Weights of a small GPT-style language model, trained from scratch on English Wikipedia.
Size: 22 layers, width 96, 2 heads of 64 (1 for keys and values), vocabulary 8192, 5.55M parameters.
Architecture: rotary positions, untied embeddings, gated attention, capped logits.
Each number is 128 + 24 x the weight over its row's rms, rounded and kept within 0 to 255. Layers, rows and columns count from 0. Numbers have three digits each. The size before them is the row's rms in percent of the matrix's.

# layer 6 MLP down (transposed), 256x96, rms 0.0692, rows 138-181, columns 48-95
096:118131132150102149169123153088106118088134167128135188150092083111143144108135151130101132107154125119130111119138157125107102164159156096143139
113:123151103162117143122161101116116135119125155156100155152164133108097129122162123096140128176095124204145161160076154129137088111153133125118119
099:120106124108119102147131179177134102130143150137131107140143135091115154071114103113123077106144133127136142139090133153114078114128088115147121
091:139136064100123126116159099145173081132103119129146129153115117129144179180101115089169108134142129104152142100154110118129144142118155131134125
098:089119124116105105094107116150071109150124143138139123092064113135104168137109154142106086130112135136148168087104156087098157124113167124146081
098:144093098132137093141113098157143149102116171110110129173112135120126152130078142186091125123127086125130122119105098138098126157173139087143105
099:116103145111158133147120095094129135111186140118143123116151118148149149172109118092092157100109099100119184120117126154131107149150111103111119
085:134127113136122152135126153135153146068105125124135163108112107090139174137183131121116127134171105126153128135141143128153139108168156096072104
099:110047139109135102149118111134117136126154111146126159194131129077142139087134128129152123128122099128125102132140121144142122108084085114170150
106:109174134163134156110166196126094150138115086128188114124183157132120133147147080130145144120094121106183131118100128109123112155167142152152143
101:120145146110146117133095169124091097166109116119093148152162095084109158141127142126105122112127112169162109183150142140113103119143132119114111
111:109157132136083113090091142135152117153141102149114139105132076128072157122150159154126102133126160106115164124133128105130083167113132149153073
106:108118114186078153134131113136117149089158154137113143117138139123117126188111166129097115081158117130109174135152093110131110124139137125134181
110:153154150150109154105126140145120156102142085139102137130057111163095131149121120077147133116099089082114142150122102089158162115112099114169113
096:124146126082110127157162114095122115088181137096139112110128127118133126153129145164099127146130111101124116148122104139150118153162138161137090
101:145123150089078126134100101089159145097125135128100097088133112175115100110113095138151143148115101144130108144105147170128128158129113175118137
098:106142116157161099115106098140138133162090150143110111126126132107134189112166141104203109145126141149125145125141154131110154111128073153154142
094:110134111186107127131106127110123144101125164159156136138159125151095158113128118162146141145138142147126148131122153141100099156116131067156110
102:093120131127129097105153077126110119160150101122138131159093141121113118120108134159113082111129111144171126121144108149153175104135132122145158
106:120105129170138109120132148177080106091127127144159122137129107129122128117131095147117104142110112147122132103169119141106146092083107129138110
101:116100167142130114121130124115104144119116115118097100141108127136136116087139141112164129197160136139148157130135151090117115133123163149153108
095:142089138124111136105130141091106109122145107122121122123140105109105125123137106138154123141118181110143133113153116092094137130098081113100146
085:081139101122178110122134105128111130144090150116146129134081122132119166108148114126141122145097122118136133109132148077153159151111188160131132
103:117178156142149124167129158141160136137118124145104126128156138100122112170114121133134171132116183114132150107069067137122131181113127112115110
103:125116170160111112137146112157114117083095158120115106094100130158165134144120137137133117154140128170112087116107170180089139090106107086132123
097:126162137151121146105118141127131115135109136152088105103097084109140149127147157129129104117106116118149070124153155101104102104128124144103121
096:130069118113129108123135150144143142156119107125103093134133098143146082149138127144147118113093111097118140130151146115163159143101135141101121
097:081153136144128119072130116169140125172131110124114168129130110162115147140116112126144114188095081108191117120170153119122084112164115138166111
099:145154129138130156139077149169126173144118108129085079179135119119144137107185136145115152164160111147112144166142134127133134102145110155091150
098:180115094175117112138124162121124121115141153174096150111150149096113141075104158127164110178124142168107098126107117137101080137144146109115108
098:145118077136146138101133139129122160129143129128136120132149128153156168156162097101105118159111110121192145099134129144127168115150133150138156
098:136120129167104148124158139122094095131118122118124071095128154082135138083087111172129116101120142156126118120174104132150109107142121107130143
089:116142168147136121135148118121127161135134114137097097155110115134121114117136117174127049118106140099122136162100134104129172119138098083099146
103:122115144148130109106163109144193126132073138176094135110152121156121114087102139171142102144113129118120123152103125111169129123134119111166123
091:124090148133151098176157151140106129126114171131137127131079118129116103120129129128127128091107090144135138122133178109133151119115167173065127
097:114191139111104129120170129128139157112118103141067123139124108120154073149093134171151123109127125116113130123142121161129139086146137160148174
106:135105129095126151135129145120139114118183118098160106127125127107093152128153111109155144147181118130118083147135144121063121147150154177168128
102:122131112144114141111113121130140203122112111109079127104127129081157135121140150095110107140105151128120111134090097104173080176113140115167093
105:113134160115128178149146122098128130135129144176086097117137146156149121157126102117113079170160084132151131118161142098129122142090185129122105
097:155052153129105134116118116131098184153140119156110130107180079117113133099119120109142120125142144148113120146110162172137120143099101085165112
103:119114152119063149127140116098121157157134160108078163107145130153124130120109133121101112150112135131121127113159146122145144146146101121088121
099:168134126113121152127150121129160097132140128135156105145074124134136170125098105113139080153123103163107106111104156122159132133131131151088088
097:157160118155125154116120163153081136130135087135134164130137144097157180172170155136116131110136129153137157099126111093114133134123118130138122
100:142114162126120133134149153120168099126121169142184119104116102093110088150109148121157098117146086121095134123101118113130110096117121128137096
# layer 6 MLP gate, 256x96, rms 0.0694, rows 139-182, columns 48-95
105:104134120153073149179148162151145103150146101140149094119112143143136128142088103134141131143107103169132123123113090107117134146152134100114153
094:105142140152110143117120179133130123144158107122149106156147151137141098140108150106133093112108137164130116125102112135122121206151118153091128
100:169138097108116143131129136098137119124161140080161135167141110134132141115120156042145146109087136162117129129086110150100121111118117079132139
089:140064113108155123166145129093109121127130120158116136159135139109144117087110137122106162199106134139128126119169105123128163130138098168132088
091:091167109165128115150132154078133146168152084142160085101088118127117139135101149174137158125114140151152109131169128154099127113143137136155112
097:107182112144123101111109133163149116145103114143145144095139131118143131084142147138173098135136174150145069120111161120133078133147101143117102
098:147129140104161125120141148130152104119131130161067141099128088169092139127098094161118145108142147158110125098146134121138147117128077108076139
097:120107139095155133118134106125114107155160144101155132140121139120153128148107133143140132143118152113181113144113135128158086108088137081209086
102:133143116109154142118120116143134108118159130149144070163130121139164162171148125088148103130133117112114148097140093095112125145186125138112090
100:089147126105165105116140158101104098101123135085123163157130117124115154194137119136130131125111151133143144161122145142100139138147146148112125
116:103132134111181164105106110149113133137141132145138075116158128143142110127103102090108138143158094133145087119144134167141138113122131135146107
103:161131105130149172139139117132124162159093083097125122165162099128120105077081151104155124165136136163105108162137172148107118138133103139135163
109:113158145151097142098094091121120146110134125134119137166100127138137113115099128095151128129134119148072149121149144114144142151113182143210128
100:157124150112128151160094150106098077118128126125121130106113133134101131156124182129131130154111188124144113133125102121148141150098075123159104
100:124113181180122113154118122118141164116130136102103125135106141074137127121141139105115143086121112126093173154100116138175103138084122089190122
105:132148137128170093118094159090131145134174181115152064156162128099109159176094138094136103131116120125107160156125094112106144105117122103091128
097:137098124100108144128053172184140110072126130160149114115147158129122148150156172077122163124133130114132136119148160108116123077123112123131177
099:155129101123120167159123129157124171122083121109135111123165134133114128111110167093167165130132115162090078128103126114107068157113130106132082
106:130083121168115123127159150140090118154122118166180131145140133160132127096078129108085108147137098085129156140172086156126140099121129100136133
104:157125095137121154123140097111105130095112111105125154133156103098144123128112083136123146125077110112129136108181137168110075086069142123129153
083:159143116176140084125097140111166103111136133142139194159141139160145124156117118118147099139137096131111136120097130133137121158116153135113123
084:121165121112101152067127178101142091126137118136148151139172126110167125103166112128140112100101121146111146128138096111127119133099171127154150
105:097099135156135117112107063134125128125157132093167154122096086131131162085150144134091098093130151141155153108120124091083145102110104117147181
108:078123106130156116172124154145138130098135128152104125122146124101124085095127131080113124141119114118130124120120121111097187106118130138106134
092:082120140156097140117159127152110188129153128152135152187178143173114092116139121138117166113153107131120117167141141135130167149141127113156127
099:170159075136163102118124162080135108104168101139103156126111135135147140093107134143101135118129096128157162110153131142087135104144135151124127
098:097136143156098127163093098140131171116088124115138105101153101090186169108102126095148153098116129124108144112145172150122127155141111102156131
096:076147103148124130117089112122131156170126134157086137082103137157093124144166073133093117112105118111156143114108108152125101143124153148116116
096:111102130131165124145161139105148129141100100093169116143146149109111111147135098149127166079128102127142112102130138150141134130146117182123125
098:092167087116145123140128094119127156161148139134119074106119115173090109148110129125134136167133117100151101109138171104103126082115117130104128
091:147155133114109144116140127086092119124139151085105073127124147107118160107147114143102136110121113148133156143136145141161124108150128084139146
085:134129085152119143137146139139099123096092147129108147092134059151134131136163156087106177132151134130155132109133173135114138127120149142158186
105:125120116154085147113145096182124094128146148150106120114096155133101134115084118159171131128146106152121163129134120137126145145130126135121098
089:130155091096101121125113130101124144097126110152129168129076142124155138124158155125119127138154119132096150135123140165111179142096096082149106
102:158147124133117170165109118150148150109151093121166149131114175099124112192131128126129122109121141148095130160117135162124124094122117134118130
113:123100134114106120098153118102086126104181100120108127160107107120120130114113114091157140085176125147103127116126137144089109123120129148117160
106:187120091088163092111119109122104123095104142090165089136119121126149106118090130123137120141195074103126092116139106120130119145132099144105131
112:167133134097128143153133144127094057107150117148112098121144092138139134109172101121137113135142113102131115097138137106120118114077167126157131
092:112146096156113128136124152117140086155107119135144140112095139123152137139149123104120191106123125095151136150163129147122141125121134153131169
102:158136124158108138179123131113112165171109121127104090114160098099175080153145134094118125152128134119087131130130131125101097102115125114116099
099:117113124175111127123121108210150115141155109158127110142119097126156153111157149104138102123140137116091144097101156114142157117097088170093114
102:145141103147151084190156126141102139141147092131127146101137098113110099137155141103141089101135107148127127124129087138114161079065100068117136
106:108107134126124133124145149146109180127140089129137067114148116150119127157122154166172165143110129093140141143164132144130120172148133133124099
106:137123149131150139111148120127097133113123082095114153063131138151123074161140108100124111098095121141156105144124105130139119134155111094093091
# layer 6 MLP up, 256x96, rms 0.0696, rows 139-182, columns 48-95
113:155163090133112112128114139135098126141085123149113156172134113118148152152144108104128116141127112137121099144095114110143097127116119161118157
097:121124121113121173124089090114113062164169123128115107154185146127122114150117120115139156113121148147114140158120116097113135177142111155129138
098:129145183162095159096156132172111129105120116108120124138139140127087107129129115159131095088138149185145151088136130137112071114132145110145132
096:145175105116134111126124109155130174122130169100149130118164150139183140137174136136123107087147102146105091135106134174127085097124115081116126
094:112127163100116077105144119126112148130124121116108115116134102145143121112142106135115161115144144095149141126126154098178140166196079128117171
106:145149138146147121116188158136169127106109146133100130152120135137159112108162141128118085131146151130129116197123127141093173092110174155155144
099:150089128125141117166098141116157087160137115128105065104126150126125145160117144081131134128099109138127117139126087104153153148167143145090101
104:145134115158173129147126156130153162063082174182116121145146141162133130134091117146121157111143155115122101079110155101129145107124139144089124
108:105164113111120145160097155119120153143145117173150114098110180129144131128113119119180093125109096149126120128117109112143110110116179099102134
095:159157126158116117141172164143101112124118081122160117122128130137141120086114146116118110139110134154123136122135135107149149142072065088137108
109:136079127111139120158123121088114106124124140152162104152086151138130160129152136131100137113151093133105108121139120116142162104106166150153090
108:097116144113171101113097118147139145104113086162112109130112123134129121116151159117072161184144155135150110106182141082117112106098151122092124
106:090171149144080159080152113155101143113164095125132133159129133160094151122144151093164146142138128124095129121140125096119166143110144136162155
098:145131151136110111117136150130106139182111156142124137157130083131150124130123099104101124086124147116159142116096107121119120147093102126113155
103:123123146152115129142108095155092189113166152106125102147112083152161157134116132136136114132142142120148101134130105117116110094156162103117086
103:123091136102139095099132144141124096127158141101161122117121137138135135095137109151113113110118145115150098115123134168174149159078170093138123
098:155111078159130142113102121123146153128102096109141158137117159122097093118141165095122169159120148105113112104140138109149141114085154152135170
095:159172138155132150141170158124117094093133129134109138102134130157089094105125126089134127179143096120135110156136098119143114133124116110084120
099:098154120121155132129117134096134148113140106130140131129103134121102175129122086141111160076136132166104090127112175135117100142137118130184118
102:144126116126127135132107092115108148126097168122100102119096131113136151152115174127147096200103139122143139133121125119154131127087144167131138
088:113099102112104133096105106154149129135133110131137095122137153082067078119152117146102139134158118105132133113144153107112111121186110119137152
085:146066100089102132162122136120119175141156098135116135148134106118133124111127124089137146183145102132082147151088097098106152131127119078083119
106:133107143156141147150107066117155147154144133103121108143150134132101099120160166138110136097155153120133140114097113131127113150140178077135157
106:125126103123127148171117125123152124138152134126126111136144119106134103102142103131123113133169152093168164147173085157177126092149088121120142
097:093123127101103102168098095115122142129154127108145096107114138133159138124123121127124139100172133125117131125109099178137148134171143130114142
097:093104140102116101085097107131109107159156178102145126157091131141156161119103152168112126122154095164145124129090100123145125126100104103150156
100:132118152138157142103120116116097112163111147132162133140128145124116140131125136172113125117122134100176150076129134141153173071102099165164124
100:125130128106104162091140137119169131130147121101125093120150139145176125149149106109102140120103136121111134154183153090150118142162124120148128
095:162088116106123119154149160134117135151119118105106158144115154171178106095129131177091138092147131157117087088133134161139139145150105153099110
099:131128139117085139086131152131147126092191090131111116154111134114144130094137151148125141117126151166097138138144104181105092120109092149179093
090:136079154134105091125156130137128102130128100148118114122122143134102104109101117112140144142138122139116108130126113102070155048116073166129144
087:103133127126143121111150163106140151171131171138160125120124064141127136152122148143106149155146106114086157111115119129101112153084163128141163
105:108109137143163117141098146121129145120124097104131101106158126126127146127099085126093163156118171128155157161093164166149120108152149193185088
090:137155090081093092089096107136144103149124147148137151115116167140170128141127129138113131139126108104133136152092121135132138116144077131163133
102:154152108133090142087132106167078119163142123174133141100107143188124111157150102079124093107071122120107146109128135126097089110091150113143114
106:124177108179122150134139103110147115125128157163148093148126151097119106164136103133170179133142120140124127125191156111146109111130100124183136
102:165108138127159090146099123142160109114139142098172131132139128127103112130111108146130145042107119103155121135146110132141068152141105143135143
102:166166127146114117108136146120120125126139088100143123152098142116104126102119106154170158088100164118155169145099107075101136160096144160141123
096:128153113135170127144156138122164099097125117129140136135103198131143127127145136138116126105097147149109115127117085109103163149160155186073116
103:112120131114150134121192156070124102105120121139165126145139153099083108160127114173123110140094131143168101154126138145139129080143121152133188
103:118107126152112131119112127147112107129118150121160184088127186134111136127134120198136189088105151128147128148144112118095126107103132118181166
105:128133082141130110145104113127114141154110137143120160164145101142144100150162123169087110129133146163130139103173135138124139130106062118124145
100:141128138101123136144105149109090136133114126131152115154158131159124123108110088111125167082103118156125166136161158105117125138079143085141140
099:094109144095112144094134141124111106112124113111131152186160093160115104103137135127126144119151140109106100142103110116058119129142095141119133